config.toml
n_layer = 12
d_model = 192
n_head = 6
n_kv_head = 6
head_dim = 32
d_mlp = 512
vocab_size = 4096
activation = "swiglu"
norm = "rmsnorm"
norm_place = "pre"
norm_eps = 1e-05
positions = "rope"
rope_base = 100000.0
rope_fraction = 0.5
qk_norm = false
attn_scale = 0.177
bias = "all"
tie_embeddings = true
parallel_block = false
init = "uniform"
init_std_qkv = 0.039
init_std_o = 0.0484
init_std_up = 0.0558
init_std_down = 0.0558
optimizer = "soap_variant"
lr = 0.00681
weight_decay = 0.0
lr_head = 0.00573
warmup_steps = 200
schedule = "wsd"
decay_fraction = 1.0
decay_shape = "linear"
final_lr_fraction = 0.1
batch_tokens = 32768
seq_len = 512
doc_mask = true
train_tokens = 188300000
steps = 5747
dataset = "wikipedia_en"
Each number is 128 + 32 x the weight over the matrix's rms, rounded and kept within 0 to 255. Layers, rows and columns count from 0. Numbers have three digits each.

# layer 3 MLP down (transposed), 512x192, rms 0.0558, rows 301-325, columns 0-191
185165106065116132146147087136123142147109133128165188122130117098173130135178115114135146068085142159174127157170149140132155137109136119180142121135170192137120142128166086142114150081102110148152144174159106115160155179117128134142119127160103093138108117142049146214143169079092185094125085128125120023142062091138100146092067098080079159086144166132210161110121175098139160123159153112179160101139123169080123151113121133092112111103106119138127093097130057120134141078108156111119095139096136123123114184075095121086112154135119089129144137163154131143061093122100139132
136139107087124100195173131136099151148146106131087135157112102148106134082235084137138138151093116158115136129102158148092091088139071107053086104107172129115123131057141122188055098097116160094121096123094067170115173126062158121091109145160118182157111032154064121105090094170169143120142110104091125122135083100127178104125094099097117154135121135159143096056208196156144095129145128168115127125152116046161163069106105146111105154085174120116134127107127105111135126163069092068128111145182133153083166111134123164123130105158178150144088117108137113098082138111177143131
174147110113124157123103124132146146087156088092061149112098105102129107091100128129170162177225183108169171238145131051116106163174179106119178123126124105085091145116171063148150138105124160178120108174074133152155145148091122090125128136170120206146052151145152133121162075119106131207149139149109149109098093156099113172103155109091136141117191146111107111164124109117104161142123143147147115108101136081126168122134128130160154140124180095147165127173141127154181112137124152118105173178126153164146122115134122059155122177161083122118090135143165091129172152044099161188
077172121149128060160118155156115137131173096124121163049161116098106135134131120128134122128125131167103118130117147107151095157138170097145151115095120137122129121185145131132130157168101161111083160050106131108149109143167054093111128123164136146137172134073106139092111164130131065043100072215095129144109164129150084126174099157079159071140155123150148166113119176081099064145147104096058125142087176145136175145094166165092197133087154109146181148118156103072055114151090128118123169097151144109165128119091107153090136112140073156056116169108094152136121173089094171180
171110129134071152130137131113152134120123100115114140142115122120135132082134128171095142109172127114092116100130116139115153100132124121143120146088146126127111094106184111112119098104096077099106105092118132115187081124156146168095125083122120208189157109187170092120142175104099158064097181105076120114100175154128144121132125074115094148091117135166157207150177093105182141115153122101111096119156081093129072093105122096199093190125117062164057121155136199123139110113128162131167080095167152119123072132157130179151159161078095153140150077110124177137104126132087160084
110146048071130069111143143112161166138187156135140129059113106135184119123145155101080147108115124188100136137118109156107134134138130152126143117147102186159128150118123140195095103155186166100145119155181070068158117115139139139108121137126182196129117121092130161088116102084143129142107064120120168159163116142151105117142102131139132132149198093194090127161080142065111133160131190163154137140094120114132141140122150122113128129101114039099104135158044106097167083145135124122120188102162163147127153129149151071152092147136145137125108087226169111118130155137135098070
142119149144075170154103145092161102119143170141168167144157107068080138142140198094096132137197154158137156130107105120115076132113084160184166126123104115145077148122116102122123112139161104075133087092121076131145128148152100120093120117164088167148079145125099127094054150106121118154129138081058131126101144123164132130110129149112129044131105119129057115094116161058121156078086109184146141087153139153094134071099135131130045129181122154153144168164177062154145132118117149089200124151155103090159185098106106129150136152089104162114166120112078117178112080099113154163
099142165142131130113100162133122143154173136190181144161173169107129159209156172127139113145157082131089167109116160143104167121102144110113150167131099130140183128164089165116078082134174098120138146141128128145128115152195140131181135094142098096116078137153096083183109103140176150065143082158090134098131129152158103076093164076156114168106083078169053096084110143113137091077216166165207151168133136101187157123128081098123172137148125126050102114120154120069115138101129094050128115141141142129161192082136119144136082091116168097118162148133203144116125150125122080135
164147172132085134123145152063090097180176137128176130137134086081132176068129125113133108213123134095172165138109162121190109088142167139105161159107147179103147191096137146171128133129131120123136163137140139080045128109136153089160097166058092162117118122153117087141120136112121119117164103106194165111187119095140116069146140148025144091140138168129141167103117132160137137134101117085167135133110122079113158115167137087167073101132187075081103132137122161063114085131148109141126195131133083069144116152099100144159098124111130095138111152102130129080138140119158142098
137167109093136137128147198158119095146135095143129178167139121125140202178146083132164127155163091115084111139105137109109079137130195179117084189108095066160141132201123130167130114060087136091141097129133116146112117107079176088107092153123132127111082077133190112148163151151157165118119101109141142167102099170144183150187128131074134169056165139238166118120166062041111129153118133119156098158086197107155156100164182138133201136107181132133164077140155096118113127106147077115084155147121173132087124163115074108127111125145126096128138106121124131132159140169165134127
088162152066102050193147083155145151132141164149121138162108166082109121201147194114134118173149132117154116092069181098159103150164135127163098126082117051114105109120093115170152130121119134094139128179082168104157123114074120165137169090093134095141126148109142098134130115126147079128096145201115115188128134141166156167088160150150127221082141149103124213140134127112094225070127132125059105138195186055123148169153109118167131169089136248118175126139137150079084083112120113128110073131117094134158084142118153132089151141114137095130089130107101158155132112106184139144
115117152132106212140134091176132096140059099206148132071108117108071139143044189160134081180129136139120068095128193165075109143179182118095111143091141121163130123087125122192123153078088187131101133112148178090143108185115201157114116153130183134155115154128136143099136162176201103116135105155132092132125104120145139181078110192041155138144193126101095115127152169111156096119134078196081139141087121164117108159117144135111189113117067097145105161116074113109108047172132195127140162117122162087092160164106187165087190073197105159163153097142092169125112157164093113148
172098091143116204131124153186098074101149206138144115102147155124054184108092104139100147165129111151134162144143162127083145115145168099077132094152159156163088123095148152130111134127074104123102085183092152090158172123060138186113157087092100110096108139167068047169102058089128177116136198056150113136124178115120146138153145129093164099186124150132111125145120154142083100142125140131104114104176077095117089123129112111136120104132165147079060062119086100161103138090144140110116092142116072064108161123142118157151112155118142037123186151142135116149121112143095115157
132176052201100077047088120105137155103101175116121094157138162120157085133076079133081089161122056134077110155102077108110090186133124043182200112186173090203078107188081107094130108161208105135141162122172200149098147125077105117136092126135110123142202113160074122108103103141135175079142150122142071172081117117124135153170124127093147131138097146091127109143161157103151121113128134117142142159085148096098135083143146134102120102155179167104154123134122116165157095155111128114155159150156103075185120139108142113145150159142080179112121062158138132111135192072095118159
126131201107098083136187082161111130142046132133207144109195145157125091156124150171111159137117092143146143080060109098110171081109066180112151141136127150158093152131163194101139074178130138132089126137123111144216154118106133180136148127129163130118133092142130116074122157158129152160107129125146122116126170104107151103125145145102178185164077113068108091109088102118120134117156144077098114108133150123130159070192131146144128108075141080111074074121192121059068124099110119087157121084111082145123146101147165142104094117148062125147135130082127106134155096143100164081
110130147145105068165117121125074093109152122129129122130152147086082143113161133122107180054124153082132140107074103122145097135054091130183140070115134112134171083149119083136119191161076097147139093137130102086085180103152092149119097086116142124141111153132097154134166115164120090157131106073138123130073152148215116116160129112111156064182113099098114143061090099128117079161130109124152138115158115065086047120170097145154066138123128106178113125131109143159102124136203116187160148056078145169130123135121115120119131149127113168109120080164124132122072125104216137138
146100053093104123102057077128087115138094129110147055153117136109140124085154132126072058152083090115119131166084099097093115061137133136082133162096066130118099191098091138056136051153122130151165111148128128178133172081151053166140068110116131183131105174148128097127151129107141140104201171119093131124134090133096116066139167134164077204174084124085146166152125104119150111174087182118174107110089106171092137117114146175087100128097112202131123118130117095174099120111103219127138151116102127096118120090118097134132103144200137107087145127134084135105159148151110118156
150109052109080130117122121111166130159065134148099139130146149095119167138133124074134145175077074136153190154117135114139122173109083062140092104150143129145171071122218150104134153102121171163170132110116132167152113086065095179107119110126134090136153098115063165143073098138112050094113125143135117153112099111087150102166111146173116138110115127108138109153146095147110153117124146108198116130142129138149160100128151199176121098101147129159133104095158184121163170165118127080062082108135121048129159150160213118124137085051128116125092053073124115132110186130087097112
100162156157106125175203148164131135148093128139173142152114156132159155118178156139142163131123179098188100088109097131098140096060155101122116109129152117133146102098139132109138113083100077153150131171091184177106077153054118140131205071116142105134121127125173069119152112124159141108128133072127089128160103113141115106111093141142111167106187102142116121108090096111134102142141081112107120136170133151086157105131087109166088115186156074089104121176150122135100157170117112128108174115074151127108074154188197145115133123056102161148073137186153133135117105155057159218
112130114080127115087137105152132170131140174059147096106146136088105124137153136129135148132126107095100074089094180136122076138140083124081076144144134137028166075111096148129162118115109090153089126149177121119129108123115082101120114173087163072133087101141144118135095109152159120116144166125116119187114135154113107165149103113141189136107143195158144080127143073118100105057105071035099105119145227154153119110120096105136083099115144078117059101127101121132114080148156168129127117156116100110137169128124139160165170149172147145136118187152130242095107161144133157112
195152092177177126120138157134126124114117059140151080067147064169159096141096177134125095130114117212153159063127169163133105087078087169206100172083148129094123156162105171110155117136084151164147120089148111176148116143132120159160161153167166180100116141171161141108145184165120121115117079094104140152125130099099144127173125119169121146127093090138053108140159116091082166166204102105105153185128136137140105163138140155110185119107129095123098128121175147106213136130101131108150101091059113104128154100133122144078082121136075180147117091130085174121092119158107119167
177112156169104104174118107110169099132115094111134194143142141108149135160081126095142110215163157116118131117128135125160111112125120121116128130146102156126120166134146127136161128111125134118094137130214141097105124095135127143125057040157133142159118119174099141152120193111049117146176117138137175075100129147120137076107178126151129092151122098096072126131200122110100143086132164093167075078113146132094126207153084119115118153096193120165122139108110191122168103155058178117164103109136172153183139168152161092105129126079104170155112117142151142175161130126170143114
108127156179110143109125067117151141165143159111142153111203124107165151126118111139114171108149117058164111134143181101050161143051136112143137133155101152168110162175148076136140134126087165118157081163128117093130119153172186160108110142082101130140141064187095185060165135119130150154088070146112151165138116213176163147112149198132124117108077127155147117097102093138105063057129140149153146114082102091101142117169107131121146152118131124113132194140106103091156156125154171172124105088110105154098097114087114054159182081139080142143089159123125073145127135124147211142
121114126044170117151126156185148125165147120101153160097107150168110166152162163120167129103067125175065076147143180079086149151091138171150083165120110107130102114104129104129163142133133176184168120118084189154150165100183120134166111093138066161089126093104166129116107144151119164080077144104125117175099124157115116139103094168118138156155094113148130112100084129127112160144129141094126116072175086114136098087144106095135124087100161128086113103143132167086170132144173118132156122155076040142104149176128135104146118149152157169146162107136148162131108130154089153101
115118130158083104161130161127136135084086079166100197176157092100160094130172138180104134101095191139130174132210143139172066129080158068175149083116124109135151156092165098113087085104068081106154129168085187139126158155095103159076105097142157147183096151126133164146143158127130125109117124111123115123158130152149096116138128137143120202166112152109123119109093130135169071141088132106144110158131109111130134166130137114145124107157201109152205149149097145167157113072175072135135113137153119071121144140088119125099170128110099143141148173097086164140167164064112145124
# layer 3 MLP gate, 512x192, rms 0.0573, rows 302-325, columns 0-191
130111126137084115114133125181156057157098121111196151159131152077188104164100138100086138173105155134135149174107085138126152139081098165170118130160143137031103146107147125064122138188120112074107123154095178112142127181144146156108157101101133116114115094118130088190095165079132105132113108094131143104135088166056131126112120179121082133142104145161141128109112139168132182182115153105129180091181160205163147121087093145154105054132090136074111152145121135129131108133182143146157134107152095135174083136131130164140046096155103097081123203159129132167147110143155176160
144150141143161124225113116117151054113146140155065137070065138165092165176117122120155143077086129055108086060137139132130136104107149156137139164061165091146167145130138091165151117113104141188140153172087104080118133124160115134134102175098160122061132082087107115121133116118095152059050120133117103122170176110154110097122124148104136128089098086115079054141072096061151074111121141102153036135111132124131120082140108122166119138102104169144113153106144146199122179071169139173090115140169089132147107120160129190149117120067149095124200176140184136139160112086174146102
210089111123182108155169150118174062144176149130131110115132102126185129150077122118142211150183128180183121149128102106090102104137133109137118144139133087128054104174172129112148067119179151074078191108117092096129102197113075088142148134110169126159074131123186118124114165140155081133117079144097105177155165087112125110143155165093140118174112126157075181097122080110105103058101179119094117120123124124124137123137109122208134119100191080080104191122085091131173098118151192125142181065098093113116134153049177061114121067179145125124163104101087111080117163104153099135
067103093073149200113168132134162125161102168145124075082130117108090172067115139154139073146141137131131089131135124132104116094145106138124123086081112084114079169129141103139105139136105089103141165121113137119105069057091151186103120123154058098144074104216154169105136101128139143098169122147113124147092135164107097103175162116123126128081118128155167161114086135127156122148139176115108116087053125102090150119094104175114086175150056099156121169124103133100197110189098132101166073145122089152084125105153157121087170089105146159218149044138148179116152100152161113160
113154087078088129109127096058142110110125092142216056138156180133072179098123143108139129104107125120106063211088116168092142148211101088092099077170129061126116094143127112094110086124086123074130136095171118097101164146088144165073171083135177111096098117112179151116130153092118132136077136095093165187132089180091095117095094129124075132123134091162109106120120103144117042136114173094197126148126172081103097119141125147127085114098027099143092131105163127112118123141122132154141089088131119188116152128194173128130135113125172169178189112123074132116176186152202171170
167105144152093116142090153099106097156074178091129181154179120115143126134133154083085131045150130164184085167170161104105096136124161197107101077119132125128151119137161117142151150121172122130147025117081127114179135167144111125113096171156183128098093117132130112116078085077084136195098151101141146119127106105143105147138130133107102141151150146158108061194073161167074148158142196114132120114170190156151142095057153159042099153136056167159146147120105111068148132155136137159115129113129116107110154058132166095106124136143102087067095124144116147113128131139106132163
131150130101048158135112115119066144122129186192112185080176133199137131138115213149139077112129149141037167184155139112184086198110109113122053117128103115121122115137098143121106097135150189119127103143158082128126131140081107132171153113076103067102082125165168075175097100177135152096145090092134125098117103155117152130139078142160120179059152107153120139079130101140139152120128170167195095091131116128124136178138137112084179151164144124088112172159125066078156096119143085032162102134168090047185139107117137112123094112188101186129078205163186124113082133119148138122
092092129138133193173136120083186113194086132150109144098143172084138160074149074136105133167154137110178138147148138138164101116086126136110151121182172142091132158140133093153115144105206148146112139087106139106157122132105115063129099095134130094151173170129112117111146145147061123124073114160083126110085072204170075143122108083098148137126135086174160143074080117155100096113141144166164174079132206106132134140114065132200100151155161094143085163147104097125162109148162159090109175162138072163129156092085165185160151150104135091166143128145095160133086125118071106132
117162157098181147153032096141120073147166098110091116150129157154135082085141134115147149166149120111101161155167160118089163156134119097160134117122155187153132134039170131098173195109096116146170152152118138164092170122108131121133173093181176095138161129164129123139148119157117184133134092125135137111164117095156141135172095123177121100182171088130177119162093131103176106149136127151110080155136107134054186090146153101120148115113092145130213105150104111075150188121127133165065125142150150108103149159072153141058086110148118128183084133112080130079128139113152125117
155130164104094118137169087153085148213163079104110169106146103176192143126141061155139112103083108104138074140130136163060172140120182160104147131187081081117168171096166097147142068087114144164171120105099115113147101073153117105173140093140071154112163192145113060089091150123082124139103140085122097139090122083125139159195126076165084116066059163127116143150136154120105160062091151144143150091082140098099122099146191147165102107169043161150186170127099140136156172107149151178166083166155062161140135172164123181071138142152103140160125088166154145143128158140098160120
088149104086173127130216147190175101091101092096138190141147172105135098121088149108153150133130135131120094162181169155113141119160087156099170115086075129104134102159120118195140085153190110141140116096138122100089181110139076142124120146115056174141147056152157137065133176117124154070108128190166143087152148160098163148139134163109154173102175094112177092197129219122101164043124122112176171144107121111178176111157096172087141148097083112125109118153119171170135074145089146099084125156164122070166158089173090158162146141123159110116125119103152133128148137142146145109
111121141139113107148193116074156153131112129081126136151088129126175161142129218120162091053106082121184162072186111121078122187093156172101096129173135114147106144120135094158113171115199066154170181185111186151104120185115112144128161119157159111115175147112134177106124107083113083176111145167102165158127111126110126113092121170141121111097094127120108093121110089130159150181157146121147173185106124111107128160148121073121138070152084174154129093153084132098146158114120107153124203109192125163135151144205086107154178111172101164160151110114105083178145134187082116183
135186139173187132110092137093144089099112142116130123070120153142139114046102108120088102109128121110087098124157166098110106172123165072082137184134099100110094179140076089153128099113078090138102130071152126133172123113148111138135060110194149153143049104133138145144130061144069113101102160131132131152090143162110159100118180160122161135151095181168158126102071176116167176086200135109114115112091077145074154108108161128078138163151092073188166069142161128126119158134063130183172130109108135130138146126139144144132065121147157184098189166113141185113131151160081132144
122188115177167124112116114185127158091094128106073169147123173152152135131056151173097136114128099185124130137132101125137195073127152132120150132157140143130091121051197099126155134138142125119147136077126041117159155169113125124148118157136147107088148157106120194108097154137166129190168124138163145133177107120099132132146114123156155121145146084140158108139127150133127148102131150134089142135131063197149123142120141115085078119157128155059154153080081118160080103191108096136104189082122065113113139111189090098165102132126114135125160075104107129137103071086075076143
149127070138149160087115161162182140123093121136185075155130118154116130208100158147093131212101147145067110133158095157139112161123134141119105145145163103122086120092122122175178082092146105122108130135139156132194033132178152159135147165145107106146112117148157160086105109142132169156138158136138105074118085115068070078150143213110083177133164088117121096111149150138158168086156129083115183125093153133146150131109201125131184114171109142159101131126148121083140151127090101148150084169119130114125113193150107137162088188096133161118135166133176137113135112138071126160
104129105143130121138084164100107139078118143204202132131146099101217105118116121115116113135070160133185141109166117123111130143095152109117125109113178143101104136142149165165096090138084186147066120135163107078090105104143181108120147147147135111132119150179161136180187149117146134180108127130165148156141118095136212107160130089133150130085175151124118142118137107119124180136135086100132130135133151178162166103126143132117130098105106126094166173150141117105143159185152103090133135100142122141154156183097099174111163159119142181127096096172170135128121131074162120120
142143134163149165105124137101120139152126141197121133088133110156161151145087130174161195119122157150078129165107128148177161151113126115088068130148120100078145137124056099065160163123091133078189214141130154146132131077100180083087168099025223129113151054130094168187150129125129116142175088146162097159147105166159112165196180106156200139120053092141086104164122135113101125141054104204151165121102119129160127102103109161133159169098154092074100070164155078142111073104177099186073138082183145125143132143153102135093123181128142134086158112131083155109203065120128100140
094154087146164126100113140120140094158162168118079117108058115138137098096129132115151107148140138128100098107151144093113137139134138144201140090116100129159160169135092120120098139090125174121116100128159114132137089136160129069138068158117204130101127127094160147092093042149091149171146104101053088144167090178162133144179086136129124146137154124100121134090110100136109096175127063086104083076114128078108114178115170146121047117150142094093124083106140085169186142086082168064114104119090130113135157131172111150174122116152200144145124122116123111125147109102114143100
124218129129103178122112178107146129133105139132146138121120159125116101113143153099055148133077092108128079121111130141127096110149093164136089048069096154187099108091137091109137144124067179171117177143075098113180107156191092126086188124100152148113094154057129174134098086112158112127158151142148118113173089117095116142116159138083116138124098094140186078085155112149102118134111109115113163058168151098134158160078116183156118148125183115144094161129155070146104119164130077149095166087158161118125098146135109104089176113117119130172145110065098075160146123118078099093
101102138078129095145172126142162040122134088101144172099154108127160127121092118136154138117160138130155149111095140195192146141159109165098129202132162180103131081165091100185146122085068133108174148102181060116157125144124105143120098107078203132118145149145170104164084165169118164138101152097104132134125153121120126106077126135185151150079148126128121165106144142176142101113087123039121127110137059115150149146095119117172153170168142092149075134211147178049184143128180176116168103092108095127098091098152160096184095115131144153151074129101177148191124133133176133114
175100096037168064119130127114114097096110152085098089106133144186167116140179171157119099090140148125154106177117144096145160100149117173155123165152125123121147167126124118134057122117127120198131153071138098115124130141140129095140118164122148139086110064085146087137156114089126127087141124144089067082078071176136128121091114226080197138197054141145144106117076123168120140059190091098087111106143102117118131161163148139143145062134094154133162149157103155163131158157158080143146130126176144126123158147111116122100175123126106139131140156148125087091157125089124120167
120177176126069137127153093109143106153166116131125127064157124159142194136071148165112127137094128096088124157127112124120131085097094170120121110166149041153148160123076151123132154058099141117210089164190063106086123174180131159175104099117164198117137093183076115144186115126142132201076168146096171131096130131137151122097139121158114108153069120182147080137122100096138171165128137160053132125112142085145126139088123112116141141160098096108132161110107155062136180164117059099109141136151094140145174102169138107155127158124074130151100118143092105098099141153159161110
167123160125129127158110071127121151153127157105143161128080137132111149162134186127125108104143157123115134130196127154086160159118113114135123129105072116147139135108104123056161123170141128117097180153078158165088120178101104142135110096126125117119131156151154136124101185103139172080127132147094124142161117141112166152103171069095187078116100129156138094081122115113123152133139109159090124132116135166046124108140134100164109109103132119114109108166133123108125153107135131121133107158117083115079103128100108107191192156117158128136106066121135089095111105152211169156
129098149081099157123109137104224130143098046132077148145145124105142164177113118124063155141096149094164085063200164150153103119116160129162159108135152069080144115109113068121162141122097132088185158113087144092133112105115116143158151155161149129149086125097142082122120091116118094132088134186122155083126113146074130186116075134167153113127164134136063109101131140148110072094081129089155147097150091103184111175114127137207157166182149124145213100150086142102141115108121115105117124158128129105119145168169150088174245123119128095160140137188114048199143123070129110142
# layer 3 MLP up, 512x192, rms 0.0543, rows 302-325, columns 0-191
166122160168146158152169099133120165144173122185138174155058092162154122060150184075170140146129152132071116126091131141066144032162099127146111105064142121095110186171117113133055094097120133146129127139123138121101123112201151064094086101105140128172164130131135080117097083120113129126128134145082113150127114101048196147144124103107103138117111151103097116093099123091118141170082103176147123060150136106155177113158175159086156161155135146090132139135138135142128043113145108081109173141184101119121120097077089119102156147167117135187114142141182076099118096125090188124
120108101169113070128158186132105141132160137116140097108099159092122125098135128128117124158147091130094075145145163081158111104159118137130136110149106126124167166150143121120191191103171138139110109176105093138141130141099118094079163078196173153099094217118125137112064119144141044163176104223125123107137123159108128120089138114138116089118150181176141152112155118131100171140153175105132162070159094091073133210076185144141124141170107106159090121107156079124085044125099092137136113116129090170183121080112090080163153074122064139082123153093092166084128088068094162117
122147090088114080216088075195107109145144108117149151129147113087077108102134106114137082117131172112098165078137131114098128135087107100077168146114122149109080170142123140096114108097110097085097114117113114145150130107132142139126066065086118147146203073098128112082150096119130122143147161168126181148169164120100145103161085107135110077197134049114114138198098178091126103141119118137122134158078167084112117086126139132155103069140147144115084127099154167127135123141073168175141119172141140154132126149081117110113143125159115124149116130098112136091126108129168139150
068117107113207158126134114148084181086112083102086160080128091145083128124064107110168094150152098172137161175116103136076162149160150093151160137144169137111146095103128165130136109199199118121145137167121206129125117108167102152089141156106138101180147112134145080044179108126142141087090127128140135198085182143131153106069129150047064122166156125129135111132123106116110085200135115207071110180159146188090148110177141126116067150087128115121152118132077058091186181154091108125100141156169130134135149107099193095108135128112116134188097125172130079131137059131124110120
143107091138143128143165175132143178138148091160113140123124192095115167103125206164120151167169112121166062117139104177148087171127101173138109058104171087143120140124162143145110080079066142149122088124147118079169145110183070090133188112155079099137197125115153129156150136175131132151086120152131098137096143133129129171112146153119238101109157136135105204156108121117116144190073156140115067123158153094088107116088068063143134158089193143106157166173139100155152142147126120070162056110086105098150084140137153071111073117134169131046136158076103120164164177109114115139
221119140159124103075084146154128153088158109096182144068121085137117103084162169091095103132160120125093075130129092146122145188098122141156096141125153145095166162081132103150092139122138085135095076126068084181130092093139041109126108101116116193193149082108102124149175115133140151167073115122102156142103145161170128145096117091096132093152156142135107099134117165092175157120129148166065100153110088149107082082128039131120141083125115137164110114115127152159122129143135146149116133163093152120141150100125108114125141121079097175101106179067103094230057108136208142166
111096107113115096147086069053207101152144097093121106144162118137121090138066104094135155141174113060107146168174076163084210105143151123118156111149138096115096110141131104167174100175120060101129123093116104062125183067116163184093148061164159107132063155148154124102115135163044130134163150098083134125074128205128132090170135164094147184092166152173137108136134111122088137141165108165156110099104137090116124098092206120153115145144135110160154155122128095200125103123129150137104165149114174095146145174127161170153093109137140099095135108165091115089152119139109120166
125115111102074116095097145145148109092159130129106129149097131086126155076144123120103138105122089166143145124142087108141128109125090101150136106127136094076146107160152136151097142079136108140118156109146164157162117125097147095080163124147164187125080187124130191092085123132125109096048163112076087110084124096104102122122105108102140123160135124199048080128148114111085155125137126098155085146111152151133160094132148055146128075053097145179102167123057113116107122099143155149180142059078149175164118161150134136085109161151150117117119165087096136095140040174050151186
103109132148129126100105192114111138065076159080147115133116119125119115105095145123162090119089081195158146115154108052127205147160104154177118073113099148137086178128130093107085107125182155110121175060159164120067150103139162154112161129113122063119113201157100135165133116131126158109146115062115144151168094130148103138096125151079087120143104076135213137146124169186139153099093118119221164099112143128114160161099162124124108142086122129135125134087148119095124173156132137112120100080167176121123127116064103097073096154162087157173108125106168098104124158107189163137
200157092088096078105142127178129111141122147108073085123142051109160108084149160038129144173127123100068157141149132139150116159137121135139138121126108152139147156139134151124093193140106128131150108114130075153146170148072139149139117148106161069157139125178214071109135125120072119086115051148148123125154140160112140159125064132147129144122150094112147043112175155048104162092140150122083138094151121136139135139117160186059155154154083173116102106107143131105132051092159143157132193191154118180172187160096065102143124141086113193112164103066135208172111126180119090137
146142127177095146162068135128137080170100158120165243129123160121140053113108176144119199102136138124186117046127149175158157212188125123068155119146138185169099113143153086129117152145119144204120152123166135081169112098167124060145149158153157124155131131109117140107134121094071165158145161097091112168169105091126176079128174156137118123084128104138102149143096115108172115165200089128154176116136122113121163184123064142123155166069106119090107146146168178104116153194118130112125174107098131169106169162200120115147142181176105107159134133167124248050153098150089142157
118084076131129144186094166173091167194168128148176098065144162140150093119166144154136161156127185182117131152125174141131126155135116100154112142127156127087125136095144118166047099096137111165157088118160136118135151063132144134146080121093106155171160173100105129126108122149149173133167099120181177127126086124193161173179098128091132085195131112090113090152125125147095125111100132150074132128105148067074119136129068117132103093147122156140111103117159116099149166170206097088155145128151156146117124144141110086065130082128065110114112098155143151196127192100080141174
090159120110153156153155166080142132137153143180158123135124030084149147128091114144163097169127078138107131107150095089122080124161079112071133139115074189082189127144097130129119140106187155122086128140111120099130066108095113068126126147112135105097129145152125156056074132144121109083081143113111167177142083142110102113121120095156133152182142125132141128146165068130114148153052124110089165159181095154114105139163085158131193107103092110112158165093099129153112137101180175137179138068145122147154116099094155092122122137163112090115141129084146133173118172185137143136
170133117129140100154127144092093110130051078150132153077086066166128144113130091093159143161142105154118135133112149092127102063168146145103077098165106081120128189163173108135143131139151145135112131154112109119146112145141147145122127125139157073127161122123123154173121105149132160146127092170087080151149139133160140075146125120146141069122141125115000151101164125166059100152188123145084129154133101113121142116154107102129117131137105108113168144086154081113077152065133195119147152157165147137199161146103128108175137111168108135142107153068170170118154159132134078116
073109091150151166161076121129126122139111127144117131151113151147133124078185151198142132145113161152184098134117165175137106149163068136119159120129126120125142087146153157157121088102137094134169095146095103180129137125181121156164080137161203161156117171158139202098124132115093089164104148077113137110154129161127100040086114126137166090141113065153122060135070152206113166052077136128127162132140138087134113192112088123135144129125187164113119090100068109134039130143120083096102144131113148067125064117139081134179117116077165137105073118133102119079105123140127149116
117084082147043069057107106130098114120110134124157095176112093095140118107133089125078089143097098090142095105094099137124111091125117124167080126136139129137110154127176148117135133095194096118187112135152132168153144107101120121117079087118105132102072151118113097111118109131103133158122083082082171136144157107080141080115101064088125097117077058124148145181154116170146056181072138116155132119097193122138075112115127138155097113117151151144093080080098124104081129078090167142158150096171137082155141132103128114171128158181170166150122091162070151127128089115147103169
105176139158155124151110106219038157210086143063126175159100176123135075147084156110133100135168159057108086197108118121196124101073141169152118110142149148089182125092134095178136167143173123116139113158092073107119106109162172145140116116124139131162104119085144124152156081128098132127168158126138136145122158113125111091081066134127103109107172127085127158138151154191121100143156157098151175092140138130115072110157178113076096153105203188181135172154068180146135127088134109109206093131078138177112147193164153135164133107113152138161169114195145081116150090155122165109
157150141083137060099069099137121182111123138126113123152173129159142102126057093143169135160102115090129083127223152085164122162153109132149157059112140116100055161095165122180147119171135151131090121085143146160123139080163173137103144107125049137120129103070072168110074152136138096138144124134155177141135119131165186175123115115110105107154146124135130093084140119102092074154082142141131148105105116156081096169143059140106133143080053155160132100104103153093180089120134136087125096149149130152166070209143085123085099153167147127114110115125093078157131138115159142084
156046103142164149124108181124106129179145139124088145186120163109111125119133155147130106151152185161128165080074150121124183081139086130173074103131141144096133159080160160143170092138141117080103096104152125101089128137156135127124090107131119071187096125133125075123095117157023141135145154119130156088139095115137080097164111105109059094151094062149132134122102119117120121084079101091188080160100104109089102154182143157094104152163110144083122096178081144090133133086114120125121085154160099145198105094099075177123112110098125142110144191119176087163115149164104119092
113116165104131162136119142105127168131159206126123132158201137171121088156114159088116130162147113166082167134144159104037134159126101135177103117170112155083125077087157126105078130106165087064141133139104139100158121102069121134155147131103067157113121127075147163136131178116101152154123148134147126102159185188109126182154096046082071159149093153114124123111112145153145083111084121133123167136127140109092133154112086113151157128108111115133152098149142156144143108151079093099070150176085058107144144122118134169130145092149110121108179156145138062138144140158152089114
173119139105075165129164209199142164083135109169171120114097148167138137083216155100038122128110095159049174140152147120159104109105126112122107126101136170201144078179127090135111153113149157142127158156074169186141142124099150111090173186163121151077132170145100171080128083134159179132115132098090132132099104110153125145145054145138111124118150135106134109166154123088080140104171128124101169080102071138109158137090109171114159151088128107125154121096078087121099152171132128146091143153129098111168151122114124129110150105143172106107138137074164148049066114169077123151
111138161142052160086133145120098165131162094168140099123126130134105135151076120104165178134130140143157146097110064098119059104128116128190134078122108166070138144123131094129143099158165116135148161160110184199105136156109144098081144124079125124066112104121146129119128090101181102110161125141134097187128197160145125170122149093133088146123081151116099196106141110105184082147106163169108141129174181195152124124116117124091126133142146115185152183116145123138146136106111138136209073125151150121146155097095116150138132195168110157126160100171133113175146105156144122157
149116135136115188110156117101127172159112074158135154122155098126171113139153106082114121112152064151142140172091115128125129146132089063074151137130155140125153154126100128060121129171092102054143089097136094112142111146129141102126189133156152111148214127113138128132150128130095110184128159110159100096116184130104151119091133124065166136090125134193134146125110107105075107200155135154127094157118152150114126121147189099054136157088126104153168115150109138124079111113117125171103188119189145119096120099100147115143075131129161144146126121161130087103139131140133099141
131152096167120144117135095157107108113130100095130085074162148146133127165101157136102188130129082162134101099157150160151140119191151152125134100149127195158062156136077167134112168164115199222109180116098143144094146109198097119109122159138134116146138175196144127115124122123204137102168164123152124078083150068131119125093165055112142157112153148174145184182099117064117116125163107180108125132132154125150166088060130190102134123109126139136136112078138150153154109166138135112124129180096136116184088135070155128164096202125168146167134091192173164116129160102073097193